Weights of a small transformer language model: 6.95M parameters, 214M tokens.
Each number is 500 + 40 x the weight over its row's rms, rounded and kept within 0 to 999. Layers, rows and columns count from 0. Numbers have three digits each. The size before them is the row's rms in percent of the matrix's.

# layer 14 attention query, 128x160, rms 0.0386, rows 0-87, columns 0-159
106:517553495433530533535507518442458498437518537543469487447532457530552562489530527503531449545515540547541536459502515485494576461468437483513423507528508508444476532457446478612482529468510534519447520465459548440493430479480419500536529518470556437565510507523405524525506570505478486531504486507617572457540413511550550543505477488467541503508434493482530454534477508423512470541548493454451571477460543491487528512489481498489508486441485528489581506499501459505454438483519449
097:530463465510495517531516504494577500518489465457450507524478541505518573502545446549507518478489494475433482503491445511602494509512433466485455475447433517411519496457476465552477460527529513483493547459499549472452448427494512506464454570499455518520538492450473473582425510475482496491453482448446570537460521438417565480510556480459538554414494552521515491460430511523515494432511455536430470556514591485550438528475443440444438544453512499538474503471527542484497501551479500
105:450449479520531581500518486497515471410456584459457438485505531463530493541469465496550471553544532535530501438504523513546410512524518450517529492453476443451464604550536514437435483509474497423501500550470460444480465442468532487444515483523581497542462572514432479504504527562509533592469541497464549533450456570467499444502476484525483483525490494514474513481510573437482548474524469498542525494469563466499556466522488422471497517481483556457469428566536569506509543492482513
101:546575494517513505481492483517517529533467505518443435490472518493506530454511469532535417528519452460496489487447449448493557534463484532509486550488515594477492471565544519531534478536484484463433580462542541458536511506543481477467564498472541557467474569508469517575441552523497584459459477544485490531482526477524485482538473511582545464531484487612491524433575497528516511458471452504506499484419467494472417514485421516488512427560479459517503529514514384535520453483525592
099:505486568482454512506492508466464565513519461449519550548535483502503520496461480495556514553565493524510461453466471529507515563479539506480510459549484492490534465532452484524533495461500459465588536569518481544527380528527500497495533575514466527464538483457540480534484545422517523441483449547434547492503415492470492467482452571556518514555395437524504492471447498455488471502539499519485544517492486482476444437571594404482526388507503457477523505492481479542457465519590487
094:505573459513496449437530507527540495473558483484481463467471521449506515518573552411475498478547493485528465522553543495492532611498488447442471483469530524517573522518542467478489525461470508499505453478536569461454502446519448456599488567576517588490541497507439530499539421475508520525494556467452487549467486478470481529493555442542464552540577485570592481438453594457483522510529540479561479489487476534519462447505516430521504479442476526461478518488475544497536526503560509
090:527475500491533521488447522500500460441523525557460503551484539547544519471468510463480583513533508475493533560506491538523573526505497480507528611491511448541493505441466491508484503455475517582584471464483581523403395543503463548487515496414514550513466511524467533521555535491426515521471499486504495548564554463532545521528484455545540433531531513460458460482547511493473539543516494539503536498436503440497528455518481476539385515497426483633433472523531489502535528492484515
098:494520430474523561466520469491418519508524425493478493502546436463443488430512533483586482513557494415522496479434496596527466429491504480441499521510455536554457507535550559424475574514475483544508458499456499444493446521561511503469483516539512498466412556393556504537495513465493541550508467523438496434517494513498525481534443451502518540513531557485582465491486492526519545436487477463449485511535521504502526472604514501563520410497488495540540516464444513481472538508441500
099:541455504524548456454509490551482482505530494538521418535481494468551444460536466550550518504546435492500541506516547490565509483524460488547535553433577588531506433502571574468559458513429462481535506437428579475492487597460512468513534493486520506435499527451464517569481455574474501496544477421519573545501452532455483425503507515521524459480455522502538552527500489539473459557475532481497472499501525466536493492491567480545490553445535507453523527550573504585546526534533495
093:544511488460501497525514496521461487572443511477541490463511510500493499473568516533481526522455534442489565507488486549506502439555476440555519467510434524541522551582507515408482468500559494432445473457443511527561540411451547535489541444469538510482463538493505525467485515453463456521504487609545463486525466436548501579442583482497501465573484505512433456507491436489552451601501524450513443453540557484511455482533564489443531533447516513530530546468520477517504479546476439
095:418520530521512513564536502516436552502482551559494422515533537544505562514561539482523476411511410427530514490533514446427479507515519486569504553496549448533416477505474533449490577503502530527511458526523433518541456476458518516501529508460429491550504503434477513508587427469462534523581530475508479520473534456531509433449541490563521472552523487474524499518481443476544536453476488440449503557474536476495485485457454584487471487418566469462513437486493530511471490465505566
100:553408492483496506465568488533527573450412488471483519475504466560499514500457489523518533436517546514439486512494520577443565467451485513509492520536505539536442480530470496518560567502513512531524440524514409501499516491493510425503472496510441549537510480469628582547488498498558476471554473449535490440464470453429516461473501541547482510527535558489481510542503571491464567591539475551473417481487467549490507500488499487493495518520516511556539534412504548543496414495435515
103:492505439540504516414546505494568497599565516435528501488484535491486476504463436558472509454524516536485556512534512444554469576440612489520505538541495530540487554488521457489493597478486447492433456495504485431479491518545448528504481564453441497535539442518481546532482468484545535492530452451495475476462537556481528526479475438499477425463526524484510531477546408497512537495443512489542500492505466504464507484524497482428457612483479475512517493497415534518577546550423467
099:525461476516518489485525572503480480514396469486523464513521529553555500499527527570548486532484474478498420532510458526494536530551506479474469538488453514450472482491423541542486507621508519507516536524471481504450418493501497464576435553485551470490482461523484441506512507448464572516460508534523474455468455471528507482427449421454544496491489479516471554487485466488420520513603511471480519507519526570554528465612498516507481474495542567456541516458574420503609502546495500
106:542479439524506559562488492489479473435570474517538567561500504523562544446541530505535461548471548516520458463416462512517488475466556539478537468525554568558452504473454446515513503522477507464441522578543471478510532572554571511536537449482461503483460488604542540392549519471521549496494438484541417495466510498471505562543486486533581509515512472490496519405436489502496442517500492529477502457499488520487493480489575449476491465456575458573504518527557491468487497436502470
092:451514454516490475525417484553483503457498462428538498534446527500552493448383497582539456467443554607458537522439448505523415428517485522443475475441483472460530506538514518474513493555410494535435509463535473493566472551513523501501573492515526474494500537520554489557512469499507560447488507503492511473537554520446536465483562597481509458555528482421474501434567524502501480530509522501528559453528414449581551441536530506537474473485495483506490493484513492536510500499500518
106:514521520480533522512522442478516467554556486518527468549514501477481501458402499525463504469490503513459509530483431505485500453485542582555482517505393533515487520531509518531516587420408506457548470456434542460469552504519533536492518483474514577386569487562468503575470474465580444450501566523512483511463478469504515474493468553423455433498484478503502470555497523497537427483505546557490492533522557478511590426492522512436481540462539462493500443433536445491470481508473523
104:537456588476486468556521480489482561488482499491471453581443469538505510475537463503461488472469512469540542478520486488532431470496546549469545571546450514447519543460523451523516482496514525557478496475526421517474512444416436492509554456554506452459548503508476539525558579497479555429530560491532484486490388518510498519487446510486444479538488451460490469431451506456481419420437551539468479524493485431474594483536540475519531422521491425487480570461467531481508506528475477
104:534427485510459539460512559559458490385504501459522430482504440553486475466472456483489519514496499382563486501543529451547459465511531498485505473520463488523447565480512520528546508518512540475493484516436570540563579498597509552572456487510443508472525416538493546594523462535487538537468593489505528529453552523505489534468467490499493551439529514546502509553515521468591512522559455552454470517474504507502557484491521481509465497450457482507523483526542482546473538396483493
103:482432549428544544516427487497579483491519516493512520558565426447543505447571542550502577485434490496466462419533486516493539467495515527458482458512476492502510523533542519539524438481477575491475493515503538574515483500510477430481505448530518494478497467470587500504491504594460535556514546460463500489532526552531484457543509509473472463569448494524464487473454525376538498502518522539518523457509501577473498447451513490451486546570549438537433468538493521446419423526538484
101:406523471463486562434462566490554454537523515495548423589521500518517456510518476519485497545443551479541480527471552510503526397550501466441538480535486502472583462430503484430503527521477483619456508498442516553464428453540547554500486558483442535533543534557560532533489452523561527537554488502503540554463427476461481502525468489527483480566463471498486456504453454559503524533511504481497435459489516464507531452519511453572491466560493540519564502565502474493484527484459522
103:534482490466516531499499433577481487511520558507498529484536419556500538471525447479562512542422531503430539495475495445525582548479509469500545473535475520501506489469456519491451531543538564513553483542447499528471533565544449512442508529545479506450519357483457471408461474489452510557528512478499467587451445477475474527454554548497508510526503461469539533563483500525502465475467591484492558519493435452558462555465498487531458514515473508599491512457548550516554521533512563
083:476463510501485509448531461526552535463493505458422475522577510479529550427501474451452484518539473493500431517480475447439547448535546475613451412491482419500505445497509468507492506465483527544485496571486548475407512511370461488512545473460537510489472432553584429468526474497562521440524447474483509448404485516521572505483512498522530489501526470476518506448480478502486483460523569476463478495547519536573517457498468529509512597496474544505450506470544465488501557513476461
091:519470492531487500548486532487435524505454530462568560456535547560516477459489426565420494527471509464523576445510419459436569456495525506562499506522501530492488503584533454481414474463465518492504443531466489481457482508520588457516522478562441525456490499477545511578616439494494453496424441539491517499445494597511569493484525506504424528549499497470547544470459476460522531469460499469475501510559524545549530476463477483486560512503551498491521482472442508513556496508566447
103:489503467577474498475538517505532481487437524521519458562535459551481478524468530514469535481473477503507473515550542507441489568549530476500457501504489448446440443533555533501530588507554460576516506518533500427534420479475556532467499454453471534455551537536573491522534451464507497493497529466513455530483558458453547532482491507531544545473523464494537461452495623410505502490568543433482494476530447550560486475508440490446488530502500558540538549464506499427416460439418545
102:450500487539497505512496527561539504464495565466460543447489442534454501465486490470410468433448516542400530502515533489482529530493539528541465532470470486547456515457478500526524534465484456513501550541512597541540516505462490456450516536564514395443400458512499494553472503579525499567517462571513525460478479565549470489476489474442570491555467530537517497522570453494476500510525484468516433574498533446533503402500426476476518471522446434497439524476559514513454485503465549
103:498539491503468501518487493552441499464501480566474526494482486452517532548497469490592470492460493505500475421547551535465427418563487505467449523573525498487500514526494550523545484501427567492421538505485499498507500504473545518544446505513498458473468468500517510532513496557517501498478496445486459452549446461529602551477527524525515412554487542531587407522500496468444531475396514523453543473531501440461488471493494508491556467564460457590582443462517414552529564487522504
096:553508518527475463504446530480520474518480491544472542456474506471564532482500566445538456502512453481456520484500428464455510420509522484504462528520522435583446436508430450560521567585478512503485495469507509509463501503486503546465573509459435491514516529494486412534552506508526511549485500552479488538466528519571409470532445586439477529454462567468438538538377598524507514472527481461475498525556469568459488505500502450524531553547537474554444553519533503491513550526498487
103:508528532484517525483515484546484480458505422429515540582483585518492503393497515555490528499564516496458545486523510474572545544540554444480525444429447508454497493531539497499453535476528498522527520551579466544484511442511516539528495497524436532516519495495493492491494478511442397475473490531431499528475488526484508498513456482475378460489531429461540512488567562504480526500526410492461582568457461591527500483441568481531492527546473551420539530546526544456519482517506474
097:568536479419491525537492462543536489411512429469423459533502478510529509489579452481441507493498476472511474472497532446457515548511488591528516527506440545509471534573476489489525515473596505527470497442470458490423526547500524477501450548513510443437430545494486483507484533482405460512462460571485490557519510494415528516547521450524503502451500500501499470485463436537492481466534477500481555468529534448469453493558462456459519519496504462476483575586523604445500455500404465
093:508586528519450477606547619474488558553473478447503550510495457549496510500503499563519555470504508482498523424530473484432466505513494390520567450474502508464477491489451536452530476510447499507547551511507563497491511558516538499526513539561492438499495540431484490520444458534463492527507462487510463504457465500509544474533480516546464510513543468467460439516619481553507495600474532502530451546489567473480503486510510524446477517420509513487532511535478438584507398495519446
099:539517520416515525477489484476533455414506545488435417466461456455501503584521450528560429431383465470499530478521518511498586478533495517483565469533546477511516449530465530473525459485504422500503546512453498504566525511529579521522493527483548487456546523507507526481519561395569433486489483584539565465518460509535461528539501435525511489501468488448429471490523528514468506502475509468484526538532532508442420483451475489532596492524487529504494457424522486488473468489425479
099:434582486466482411445388461470510479414486461478428504453487535434552499512555510470502476549493480445507501537522520484519445499469523514431532526484486507467547481474462584504457493491458489468478486481516454476481482519538508450497483488521538519442427551395512548476577506567533490466532463470506484450527642465543455532498489473477551483571465468524524532529536484532516501433511507514497517527478484485506409494534519590448515545528484476532508567528510465533462454469495443
105:465571471455494516467464491512507515443505448473425452488512388497470547464437513550489470497499498410481487467511541449517480523485428562425458550517454486567465563519523477467580532508481563496544475523507479500452463479459549519555512454492495542532496465545503486477471475477425564504474493476511441491555547554501500473527468474504495449465486542506465542443443486535493367518467482417511580469541472492515450453485501457484496571600509480547553488490529540492489549459521546
100:451537492520457513506532426485471475508533472454530461429489449474586510552485439470500513499423515484498497512576540523511560561460512502464491476526521581465499505493525560512432434529456556509450538515466532443497504492557467539500592412475550459515502610524521576566542545467561550580554444463473487468507474517511473547497460530492566528471519498526496507458502520492529498441479528531433473502534472470492439573528574489500474515541456498451541487480599471485463505552525489
105:480475458523536411504452535485562558525579504449464462515488508591543505518544509540518525479524463525559533450500494468559486471449538504544469437493484424440533550480548512499514512543484463559538550537528516490526554475560489479528461510473446530428519541513463465472522424488442403473502549457529465520524494509427532520414445538447419513479471444517512486521538540497514397497569543469507473521567519483442527512502546447551481487556474477518456431487443485523467532542463517
100:434558482495549590443550524495413521475455504470513543533430525473517510471478495441543474444469517572520506433537470488484508393522473492512571518445506436541461559482503548454467522487484543493462569545506475473449461554501459484502550530482523542509473474470444515542525493542517449498480544521518492523479489480517430526481482514509481444485502493456504585470537544485439465486536472455462472561467561518449408582450538537501538520507537534568500475439579515494420514588487472
100:523502547572535493488529519418444512486432487445490530516507512496472532481565548516461559531515566482512383555464500430446480499444474518546522441557489460506491478541442444479482519552495502491501493435449485436526521553540520436501525474410480486512558510501507539572508547522543515581505463532544524533489493550526431476514502547481519512466457489593499491516555567477525490473417554551490484610559449482501487492498491410467529464497509546483528512476416463519489510515445484
110:514499521428458466482514553528528494477536538484507461449494473567502436471521458476489553518391535529449499460555429490464417528544530490508500487534497514561483461537526458510446505455456533504562464512503470496445486523481555423564457528508448502485580487558520576463511471511517503506477529473436511502495439539464508517435549483470459534418515512585512511445582548474463451555510497440532562505469477556409585524506432499461462497521491478552460536470531534518491529558472557
115:474555542418535523571573439458523501442507459496498471484513563455542518507495499468516480471545547491521481472451517569515512545479482540499456482456530463483488519523531565524586487500490446489479426481500476517508538461407433504547449465486508401476439481460484507520488538534514537452464529489553455509577578524549516490453480534419443519531408525524475520455534455548450425513490562399463569461526472486456440472531551511522473504518503461504451474492511456503451514477452543
103:466435567538495566478471486613474530511491481495519519482466497485511437490460533494474578488471511444451442508458551475470496579461465503455568450527451460604512544497516495519489588523471505505526480517480448527491513463542527481541409525419501465544520497541535507525494554440493492419486438538491485510504368474476478518500500474498542471499550478469547466483528533448463470478533467512551411546474567512479496529499494527465477565522457548435475509488422561556500554511521478
105:536488529473515502506448583473456536518428432494501450464534544575522524440431482466507471621441484496532558509568550475517500421423446531446557474540546404467448512523561560529501537492482498531416504523469526503499454532491486520463498483473486483565500469468540480472489471539485567469503503449501492440459461500506503444521556446482516459519474506508547418524443522536483453516495523484465524484552429457550419493469480532525551500538479525502477556528457517448454510413485483
093:458479447494445518537543469430487496561476491520468453535560455490502529491503511485489566496501527513468559497461447514448448472483464485473495456618493558539486506548437452494470518537528486569461537468446516512474468446561472524493545483421397522429532454455422525478516483516506501503443533477440534451482448495518508528464521522536511459487487478406434466494514505476393566517520423489464506452479531485505513515490487657536475515484492434503535516491496454500451517525514538
100:520530534512429493491501549524571530510567555511479588486423553479439423560539483452477529527440493512498487493513423423545516502539559531545476516470511478505483529525516565551418540491510494472613442477486553444554474522533494446535481463523453461485536477512528509534522509556519451483497548477573497508536542374474461476530471467510494422479449464467524520455502469449478564501477507454459532469493485498533523485456491453579449469477516457517535500519549556476551451532444529
111:527525513508433459510513521550535478483501455443508469556512557491482530563594446448563578498560522573446501537416491526519427619396563499556490607450532518455531515531494528434529466503428514548522461480465505514485535481534518523471522518492520513605536452481524489470509456546478443529495512491510495514530463488534441445476520520510477600435548483523501524486538454510444441481487480475519532459453501482544526459471428504479511503526507491417485484518519493519513464520483533
108:480532512533565489511520504445473516520490536510404495494551521488464495499516494526523459450455485508494511554512478475503501539503525450479491556489439486507512457546453492576517484508478537591504450474489551573534601534561526485499518509423521419515515498438487464490507409532482451425544355451432503496551485481461532434522524493527490524453480483487525526539553526410502525485504530443504424537496557519482488482463584507540542567485454512516426540573463456564507508494482521
104:485456471546509445538496559529504584513529569515475567558558479475611552516546467502460469449526532512520406566550540457469550465463502480445499449540495542530453425501471481493495505495496449467536504512518488508550538544469450565530495434528418467477485443523515537495517539513493467458515482442469588479488475481551463539467466526462478568462428550512470470557549507467507429477506487520491486453551535478588459481533481491548597476484465498497542492528486504464523553503420450
100:432474464528484475552504575460511538479510550489401453548452458508450511474486483452483511549482473497517506532481498526613422471533506574524433472523466517477517401424429461529496479506612480523545484582495526566508525520494498424500525428506503467551465521406546522576528459489554470456439479526506464473489523524591464504532563457472472442479531507517550528481518480455482499455491508520464530500515497506467457448541474503562555517439540536462522441498522478526499500467493497
099:505466520518457479449561474481540437443491527507500572481498478439482532584552483593536501525504483519500522471394506557520554480453535559491484534422480474529517452471505525397503556571534493467511454515523484594475530420469527578451442496531477500453468570465530467627508580539484435516475540472546514508562451499446522452501504450483581511488534497573486499523550454455494508507493507498471534447495517505491514514479533517470482501527503514508568490536565499464500509551510516
094:485480501527530581525589491456577495481517469567490497517524589499524474478487552441534477497559551486476504501522410520573503574436493498432432492478432484562434515553457579443439498487466464478523514540502486476519517566468549459576581532490526553528548448453537552566555504499474525556528444497485450581532484467443456457536494463450488539465504520475546436486468503509421498496504488564525508556508512512509533516464437460454540503482507564505504509481537477499499457500461494
097:483486480493500460417538438471510479492442575456426456617434465437530559464522522548563574560527512506498500463429501484407462521450563477511482545530419505528478474471476526444437418520534458464494510435447486446511489536504506451566494533533494555507433496532487556521493481513508496512406545484557494473542550527495485459506513513570498550517486494562510485608494484506529472534480515450502470523517496465497507550448549571534478497579506521515458493487505525545480510477535527
099:517555477508529574476587530446428473532526566427530477492474428457462481476520460555494498474498492438567441500469464541514476601560480502414489482525503518581543452457550513506494460504575574518552460507556502556444484465523487519569541553477544497482489503516565568490563443506440485518480497410494577485478518574483491463438508578525515533533486443538453516474440585512499570535498496512531487522491498419505470511478461526474465520523481521499481502486488489469491510476447473
091:487529510445509557554446499423482461440497551464429477477495549483500532488471519458490440493467587442489435468503537430519585433493485439469567464567410568470472468440504562526519562496510464529445527485486497426467467494454483497481462521474468503567453491484524464497437578568484479492498539493472549470507501461616533499581516514474477463551505518485433522495549516515543518513487546500463496510512483532431486459522497423463577537513561533522506498443455480448535490499500489
108:526406526489522482558484485522469518557501505453482627526500506435480472529543534493500508497515562409506538469550554558479482499502476420477482508411459485537584449557549406524525476490481517526565469511533523503529470485488504578495550562465474516534453458497526497477489465502423524487534579479464464462486522502463527458500553526478601483450614496523515501488567487508517465438523451474465476556538477523513492531574500461519516525450454545481535525457499506513552468432466524
091:479512522525499510493501510491464514489505469513529490468466497503555511458497564505499483467517463463505541540517527529540470469498492455559461433454504566448510469425503381505466542526488593514504485486469481506525442542480552471537401429463454410474483525570583539411506572518529434520570542485623482522488492523487492456547494516471478501507466480523499499523465511496538541482472571543482404564476466515502396505503490482493628489519518486519559485494504502505442468534507504
099:447466520524512476473489512481581400539524513498533506555477477588497549519482483459414472480551524512545487548485451477505527444525484459504497515572533504512491567518521490531449509512481447460507459406514463504548445418532544503511467491546500513505499481474558546466510500536554478490513410504462487447521451511447439476485538465511534440502534433500465542473524542558529487506503437424517536608471551569594502465501486532509471437504516485497456496432555467511580431431527521
092:481526435433480508478486525518482520432466616494558512476568495463510504513513501514478529531518530547471495525461502485500503495468455495484501441533541469473465491532582565518565534468491511482513422497603497549506548496469490460472587427446483582559428499418522520468518505552517548477479455510519584466451538508536477533503511524505569479491550539534470580434442513424447480449476567545499510473542555475490513488537464469440464473516468518529554404516494524543473503565516490
093:513489623553487562476501512517475561499474543514518454451484483473518492533532521418439514471525476533483524493477503567441571427496572491492463468526521514533532516477495505513440511529465517442523469510527473526476545499523492535519489505507471493572536501461521555516539471517476462517518503475444475503473563461554592489485418559484456523489517416504523520450459485555460514493530412533501503561471506446524505478515516482404523550550463605606470580534488414528546493456504442
100:481528480532544469468527527584474446461491501515573524523482534516466501492451427547445542493507480535490526515456451451508555475499497557463574572541430476490484489504535461522577464507515450506524435491490490480509532460484512512486463485445512473539465526485524499422519618483484489553537530439577460460407511568503484521467509492430538493518536506475474467493451523467501485414530480465571515487508553513496571454459575547543587419555531560555472459432532491467489516521446500
097:517487454567522532435550483553481511443414456529490452483521505502554550468518547491487508534490512468441502538562526465512439524519481509436487512570481447520419509487528453510453519516490456439560505508516543504568482453453449447462522475492476504503558481482501476552503466455479512486382530494489413502465441455563466552550491508438474546534467385435490537518508492537569465530533516539521443471515518458447456488521595514517478504487527480494531447489505619543489464539487478
095:452517525508509504525482498490509524519579452533531446460495496519487489517501520523453483536511459479476500545437479558493459551473513413507516482580537470385581511466484543431543414453500522490525493467564439548523527505482505534490512539506448507470466496497430535539471490531503467544459501500453439494423464450446553472430585431431514549498498599478483543430563548491541514503542551474489552494478496449538510495505476455475566491526531478515428478571533531458497445414489514
096:506576542513543529582466494544500494528420561475443516500462460506461536531519503526443504474427454505525460519434445520542546468467488500505460463559550481476429481454560447494467555552461448466464545450495475520587496598446521601555497445559434542518520503475509549422459526490497493554512455487541433545485520510562519445504507454517444536519519483530550539528527478542503481440481511500469567417606470522498495496463515485542468494527436478528519488493506505490512513489545461
103:487475415444448514491540552552477610484412548503547476500485514537565526496559496505469450455476539507564514488417543506502510483469486481485493486504501555490408473468576460579446448501510578541590461450481515497541460546505577515516513540431555539470526485503475545533431469478561470402516531490515500499528463509483505496469522543470502508527453488513527447460539512551539484509462434494516472416505522514479528481540458471570509517525590573487496528503435458478524528541521516
100:463567514486512466525506525471542479465512535414492526460500503463450547478496422506526497498541458521521465446528483506531506578516502492519530567519505437592473474439533495529449511450508533487503468507512477501503579502507474559572525523539551449473518532507522459524486460449526461515481536504592483461425436449419558501466552546558511448559533459459489449489519518468527530481562506534515488527570526592527448503561511471468443592552460496473437524576549466461515588465515510
096:535522521447508514494509556472460505452519507494482493464525453527521514495527575509504456558519491558495514491528513504464522531411488497440486459470461495478556477492477459595446520482531506546500510543501571489512454454465413575546543546437544503501544461565396522485485570454481512547468482501561529505460443493514496528574494531465516531497448550497509470571500529412498509565519458439453571510470546503544522512578481490489496489417442494541572521511501489491507390518530403
094:537485490540518503521498474493537545533531471466464524462511584457550545550497467541534547484476509455487534555489437511523483524528478420492489451483514511490527499517519454547469462532560530499479588521524506472473433457504500546478444597479448557518506505453511504528510511520438500545464489490452612538453521443446508466523555493485511535376540551511559540443462500543568497473454464531461505574462575511542482543448426474473444535435526506551421543480491514515518464585499519
099:431487438519479599491507487498527521400449563492473492499518510471530456532538473511556528585531511535517518394521534470504419519543500495453508498492502444474470520513533553452463500531439485451528515578475457467481468485482476517434525486550563488554463550514478453505481546539507501597478526503462557552513482576536548490475466474487550505502499497464481521416524540482508571494562491504573486506474548478485621488546529479511520550431533599531513490542516519479507583494476487
109:526535395543480511459480507481512539560500560523484422487429506444527532459522507486470436519510456408506544536447412471485549482412497476462535515518515528498468469511529464570518457533509436490485572469528486473575550566494527550447539489490505474458478502489474528520482525522414625442494511558492551501492493434510476488480495458495500453526489483526500549480647468535501484423450472511497486502437444514495482518495483489456519483559475519465486569524469470523508475480560553
103:471500521450503542534526465506472553512522460432574448567512482484490520493451554509542479499500474488501463420484511504542445515543495527504525454522498472533516470498428454508548530479493521440544560529504521523510393516503474524537506579514454524527561482451491510532447558455492534416487511511424571523503495517484480450496432494526588507541443485530481500504419526452481519527574528430461492542495465483443472445609566439452516404502496446461561489497486427541452489473546521
102:490585455511524486480544519568489546476559459526479489465524503454464543558570550426492523497557517534540472490569493512509515626503531469454447506478531532520531545567493435444486535449442533543457418461505578477500480476526460419570482550581492527489508525487507537545551421537482508468490554447490499531494477482447551520488552483514469469483519445586566503428547564487512550544495481495544480530520511490494468464456480439549463545495492564478515492541429532491471521530510493
094:515452487440500544506474454513547444520541519523502454542473462572502568448490552473497591517548468494491561631533445512516541539560476481489547543508513503497516507466489528566528546501453533556582491446496550492409430501491486492530523488452523492485510477521457533512519509504431519503489494457503447545549524499538489571518505508540514427530469504473444479449542521499488522541436510514505552536445458384467515498550444506522391513507484439589459473534466440520531550487477506
095:478444509467509540463494461494475526497488443516522464531562443447497479430498523492526518486571473423490464532482538580477493464458498462416510520493503507556446507515508524463483534470448507589510518509451484449520498544542569544435518523535484514452465549431499499536464498428513499599479575487474483422444442515495483520517446407470478594473547516483599467486488485501499504426506451495478540515532525482480531455620506487500512450432470515482490551468441516479494530548423491
100:525445511533549493506485517522492480511529507507466440560490495526496479460503493478558532526562424477506498515577543473607474493493463498520534520432515589511514426489559571481503478488465493456500473444408577453433493590444514474524465476487498481386488531446508548558507489508479460463507520497523587536452449487428455479504487511497556428531498497540512584516488462519498478533480527472477491491541488492572459470483578433508519438451515540461515522473599554529523512503546528
089:507541481429510503480544522544478481555429461471495517495470504557495456441547493570502508464501579457478542471532538535515507445527521501491518469445437525515506556591488475413507423487504534460433482435455554488508536450481575541497562480490575506493435436490504508534466459506437457454491494529555454485510487455533479522448575466474560465531511487491450489495516396485546480589465494430520440403534553544509418523501529467449535512477486513536516553503520474513550472522486479
099:417544593545503508525552507524500594438477561508466426531484515517538545497557533430498468478511453515518502547535517471427476555528513480539493507535523506514463504528424535491507562513557588539531445529520446570509496471476558580506516492475456510542510472475461486517566484402462507494564515488499505534476567470584502404444551516550533565522456498509546470514498430520511466492438522485447491540519496475473523536450486563562461513468534508483503398504535493504481460489495542
099:527478487467476494451550521481522544494414400482458484463549465466523458499425492556507537495490508506498558474510531572499510520541460538442477516559468532534499471514453555499565516460484479528482511535572470557590571463528475420564461531459505542510454441533580490499454517471508524466534478498521505417477526457463537534418499525548464508559502509492504532515486583571496594493507440589483419521466495500499513550501478530547480481520519461581540475490494463546436521508456554
081:462510445482508474451571488549569506537506494434530485451494562487440526473474440523481452441525511499499535489543562500556483534389617480469443530535504486500531549507561557458518519460431461489393466467497498426474511491508493527513495550459465503499580493490440533501501475507539489500467490464427465554469536510500541520485506447523475469449515465508495528504537413497485545466439498461470533457515493504513521458567541501437458618521461455442505533491443469522559497536439459
099:471443509485509535481508590476444487466442498488477497491506520533527465539556525581571469546458487498461442532536470516465510540526557442471472517487462497445447451461522576518518538610498465502450547525444459498428479477436429427556471487498520475521472470467498471503532542487497538504471473512531504443523502508496565466488467450425559542550403504595517543495539479546416482546551559445524470454520497552508494447587511523541496531508524514488541532475568493492575536511501475
109:477496457533471528564495522515547510455562460548521612492498548556518529474542467501495475579448525525454450525407481518543444504456506498482505472510548544577443485513460502446539484484501528501431494587522457471550579517517544494559516539468464477523475504578520503381536524486490483418503423474526430528493505441475542550511474499487561515498537456500495508429415480526500472528467481512465474506479469474478521468501564482466436491492560418555537526562556504460475497443479501
101:478497516487524456475444500555509511497520513370507487546479538509537483486435481570495475516504567590488562533480494476490473490533475529462495462471466475457525499527516510453447528564464513568466434494564490557501495535529532486497599519508521456479492510496531478546553448496466505510477498466455440460557522536434554485437538565490461471510593493492431480504536546496497426584507500492566508428526462487617560499480466497557446533534504518474511462519511457556484519526423580
111:498522461511516506469465477481483507519566495494482455544538499547491481468392477550500469510472491487485499565455422502517513477503510558531498543477425520545420514524529522556502549413436507436480508497460522490466543482478480551477515433511574491432515536497519471524522495557586427453463560509572454479463506497547533479521491584472410462563446522518511530551455449464524478567476567517507507465508524445462562441533542536491544536477524468576517468469567404499447492533492474
101:501454564462504538547535456489455569521495525521500419540496475551486517455521473478467494511493529496570532422505463504512446514485492551507487509555466490482491499473523430559517500508544522569469516492507441508450461451427449496512524442506471469436505496533504552452517611526470578442531569488559491507469393507510531529461460476473471481544452488483530536476516540486496441450428560554462433539488497468442599541559502446495540413515510472469498539430509564463521530512440493
098:536400486498526548484563521535438474410555486453513435476497513556484500475453467495528500521549516455573488470541487477479467448487500519498532537514472448492488542490549515524599508512508506432503441519437581580545528530591512545535503496566458520468510433510502521572481477508468514533417588472510509499470541499526453526475458515538469589414517511528480509524500502471574495500536471584438480541510461482469540505466523461494487504490465525504534498505507492596465478386458514
110:490420507495551550512479460562568520514518539511479481556529471410565496458571582556503574459428463515449473488525474539469517479488490483449506453506457489525475524509538514523519465455480598513505503506517516560475502544477435469506518491464486498449542443470553495548472463526481487524441542422456482467556552571508496478467564520454465460592456525497426439456490537423528527466529498514525504460507507550431564411488517509426475554518568522472466484538531476458485454489535496
102:489497402460458540462457600538543443497551528503552395598495526520490461520506452544511490509450472496530524517464534451504510475510515440456558496500519471482601460440533466449477513529456524606476517498480522566476437460540527524507513559511445580513525583547527475506469469536521545463529515451460434553482489497451490448509510452553510474553444515529501494504443451543518506547558488494508488462468517443490526448540513464551470464547533478472504514583530489475483517478416497
109:518448501455495506505504400550498521512512496485486515504535450581468542475541446403511494533456523498449520447491446463543539572455442472512550503476480466456456507483500507414489489541539522536529466493491467502464494549564460492448516561546462500489492416519414439425465459492431564520506476427474466524446420470486483508470540560493501500516551409457517507538475471533490476477519537457484555512503432505531465480412511474574479494483513510572500543475525578512539522501538590
086:495502513462479516422562500524559532422565534436407440538514526495499533445501459453450514522561439485479411506535461508484558487502597509613466558412532418527485519498487471576494510490518474502467496496506563466428469540444444488453505425508505496517476450503519481480556435519543463420497443475505564438406487542491537458502521527502462481495514452480557524481488523492458447519530547458540465467489533485537496500501480525496521577463528536472430499507504481527520490529511483
092:460436450511489442492521505503512472552450462429567513462569558512478453450549463467412500506509494531471566457529399485471586512485492540546459438502460573521510539590516503489420470492443539533497435537498508441455460555563557474517496526562424543468490492477491489547561456530514480483448498526461543498481488544524523490526488506496507564526528456495569482418481487443513540493482525498493480529541507515526495522474479448420512544506576494489467473515425550510609490493497478